{"hidden_size": 224, "num_attention_heads": 7, "intermediate_size": 896, "vocab_size": 2142, "attn_scale": 0.125, "optimizer": "muon_variant", "lr_mult_down": 1.5, "decay_fraction": 0.858, "decay_shape": "linear", "z_loss": 0.0001}
Each number is 128 + 32 x the weight over its row's rms, rounded and kept within 0 to 255. Layers, rows and columns count from 0. Numbers have three digits each. The size before them is the row's rms in percent of the matrix's.

# layer 10 attention output, 224x448, rms 0.102, rows 43-85, columns 64-127
101:181093193182174101171139090118124150119139135151169074089118155164136151127149066144180162153109145147151107140103120074162139083127157150109113172105132137155161105111138149156135084141137102
097:130067118131140122121097079110129115131166123154092105073110143123151145108165124114182090132130153066132130141099062122119140144181157102075174135137096125096125054113157123178130119187170121
100:107117134098145204101100111125142112128186160091126059180109103149203127099139127118146163153121143087185128148130126152107106164108118106179140101093176097079121148129120119100134154137085149
101:134113152152142119111149137080160114102216108122129140164156111092071119132132086121117136174195181156160114047065132089122143159177112107117192110108151122162164176147132063107161155109138140
097:113141114132156120152159124143106129136124086084071109083118139135110151179113181110147080132113128133119134125165120153081144174116121098140146118167120113099122121171139100107118155179147110
096:143108112130094119158151112067134191144130069144134177135150178124150149107105143113169102109082117174103125118136087071111095106107104168097085110162213172115151130072138077083114056134177083
099:126069143093112122154177142135153095099142117129111137151153179112162129099145145097175078065140132135194147105101158142175098115158126176121173154130124093063112150121199065057110116122171146
102:119141093137161096106088171112175146124136105121151174163069142141126110149140106133187126106144105110161132128141130129142127142117138128131158164116188103099130148146114187156136137105157097
104:163133101105123173111178162128139179078090188116113143168159053102106148118082109164080079148050163178117122129134110160090071122172117182172140152132095131141051173105122107081162126148101109
105:147093161103117148148127110160077140094112117121113101155127196148126128074186096154128156168122134111146129167200087110086135097130103096148147141127151165076088109129113115144106128141150090
098:098126163142147120122149130215135118120127081179165169129183162102074152105138138131169133093153129078095132122128133125129109124128120163132144141136172135114182128135101108122145111082078082
109:065097204136113110130144158136130166125091097096073128136088060178128094173102186108103096167125162109099156132146146072105090167159118133192157149110113115131108124115107129113169129162142105
100:152104117152094090182122092138155108152105127086140152136163149113139110102137130103162106101106117117116181151167170099147186145139061106147121113153116134127099154138165155092125139082124139
103:097124125139140128136143136115140160112083147100104136141160136126148145146156137119154105157127128139098191077118135115068112144174139093137157055078104133170137140118162131140166092117149183
102:167115130100111158141105132101099108114151163112142114125115133204115081121116099133199170136151158111115119141097085110095121165162121153067131137167086094096129094124150108122119142126115113
101:105110117133109140100113136088121040081089112140128139108136083132135131101163146151171120159142132138130067072180131144157110139150183097117198094150106133118104111156061123111134071122051124
098:104162143092187081141154106167159087154141163105142129081118110139133122141161131141169122158173178157108168154163192157146079109147155137131139089058146175142147152131150101130082152102145181
105:123112140128179145155118158156168121117131165116061154133132122078137118073154108176143092136170121157159108133119123131130130107087141150146170150090148105131084112166151116156153181172139126
096:119130117118133127155132130137124173115150179176142086050170153140147149144087174195112116110178146097147128130119109107125153172204084105160109120180145160144127129093170154128108155101135082
144:159146114128111106127080090101132130102085147138163100138121134141114060131131103117073124139153114105111170170160141122147096105124039136078126152111122114181141169164142130175130159155138124
100:123091098154131125149125178088092119218118064139150149078165152145136133122162126120167086146098160146147055120179102172130153174097106110169106119140115098139163116117148125098070122070142148
102:167132121190171144149116109128149136152149105121143145162120145113144127143082088092166107122180145121100143113138090131091127111114104169108122112187159120119135108111115129158142134113140105
102:147091115075107146114159137097159105167131108127114147152136107069181132130132100097161108180146125174133123098137124163099147123150180132140111106168139082111090072112132086155117150134144113
103:192144157084118140145116104149146154094145139127134132128191063099136082102113098098100104124120171107108137163130143119096155085135138133144126158082141085110101138114151147103148139162161169
099:165156161105118177145122150128192147174197122112115157182159165161067119097117100118085135086120110107124179182170128150122101092130142140153131150115097109030131111106163147120117175123141143
102:173145130155135163149093142142120141143137106143142129088130132111071128114105114160194162130092110112117086085097197124200152119126115126150084042129120114111153123128132116139143115093126118
100:157133082131151085100097113155084152113084125152142114177084103105150112179125158137122192076093109097096108158143081091114147142184138080163124208159171090133080135186084127133131132121145167
102:124147086119102169161085158154124125211142087149147074146166134125117158163131155113097052179112122096161112077152108150113156119128095105156109110107108121141079132063131157055152151180126148
099:097167126145121142132107053116113063108128133091154143167109122170145086129157119097107139119118135107148092125130143152074120122214092092154053115144153095091082136118113128124154139153116148
099:193112132115157128093151126099201121137132135133178140123085110146162110111132111068126157112045080176096180163093082130095128081111173133120099122083166151115112217084132131089126130157115135
103:164128118122134081079110138101188069134183107147135158103128143154167121145098165129147085161141141076168147097129137102138117255096139100131152144154147086086077106092126140103139115102155129
105:092109148148173173137155045126142158168111116115117059103142115136143139092105134111143134119139075074087099185099120106070145158166082161129146128087167112103127074194101118105144132151140122
101:164135172119158153143125091158142144123125128127081181144134122107107084221124142109149145149109172176159118155118113065125165091133099152112157191117176104148131131095123041141189114158113088
097:159152104172143171101122164146071127115109150153129103121059158143113108122130105128093063068153145151103135183119086122178116185200059144097137059113109137095170127139108131109120150083139105
100:100115132103078087075168070125098099181205146137132157144137170125048143106163095103147121157145097160142141119140157094158155095098094056136150091125045152083125132144086177097144125143148145
099:087123144099147104149116124091130181154136151114123121129104168123082158159145083138150164153105144142127144184103127099127101202124099136203164091104098137147135083090116116133060102171098147
101:136163173086130128155103141164081126069121130108142159132156108151092128094160175091140117146146149142157176198109144159112097105142123118115169092129156154113161141081121067087115157131150133
091:147119092216076119110129145129076113136187061104170084108109134123101144204144130121091152091090124165152075141134166150118120095120129094110117120141100112136194123095181125146197158084119078
106:101092148137111126182117138049067147069155155130166130108131137093082161088120158163145096110167153115109105102110163155081152171171111151222184106092131095125130142138126137143102095134156132
110:138156097145142124132137146134103100128131135135090120143121073124139123112126145135116154199144140135113078113123123146070149141099141138162066134125135126177079135141164073149136091198130164
106:097128094152148097148143142170180126140100052107114103104062127097088068164090156141084159091089130141096102126142131161091165110176121135096162167101071133198146100120114089124134066086148149
103:156105146131127166137078108100123193098121174118144152136079094101108131169162110097108136124177167130119178139149085109157153107177126135116106135093167102087124174151086163085096153186119109
101:127168163128175130108185123118139166139092065143070084123119071085071140132113143193180158116146154140128138103088081084112097138085171124113141147077110130130088128116124076150109091141130170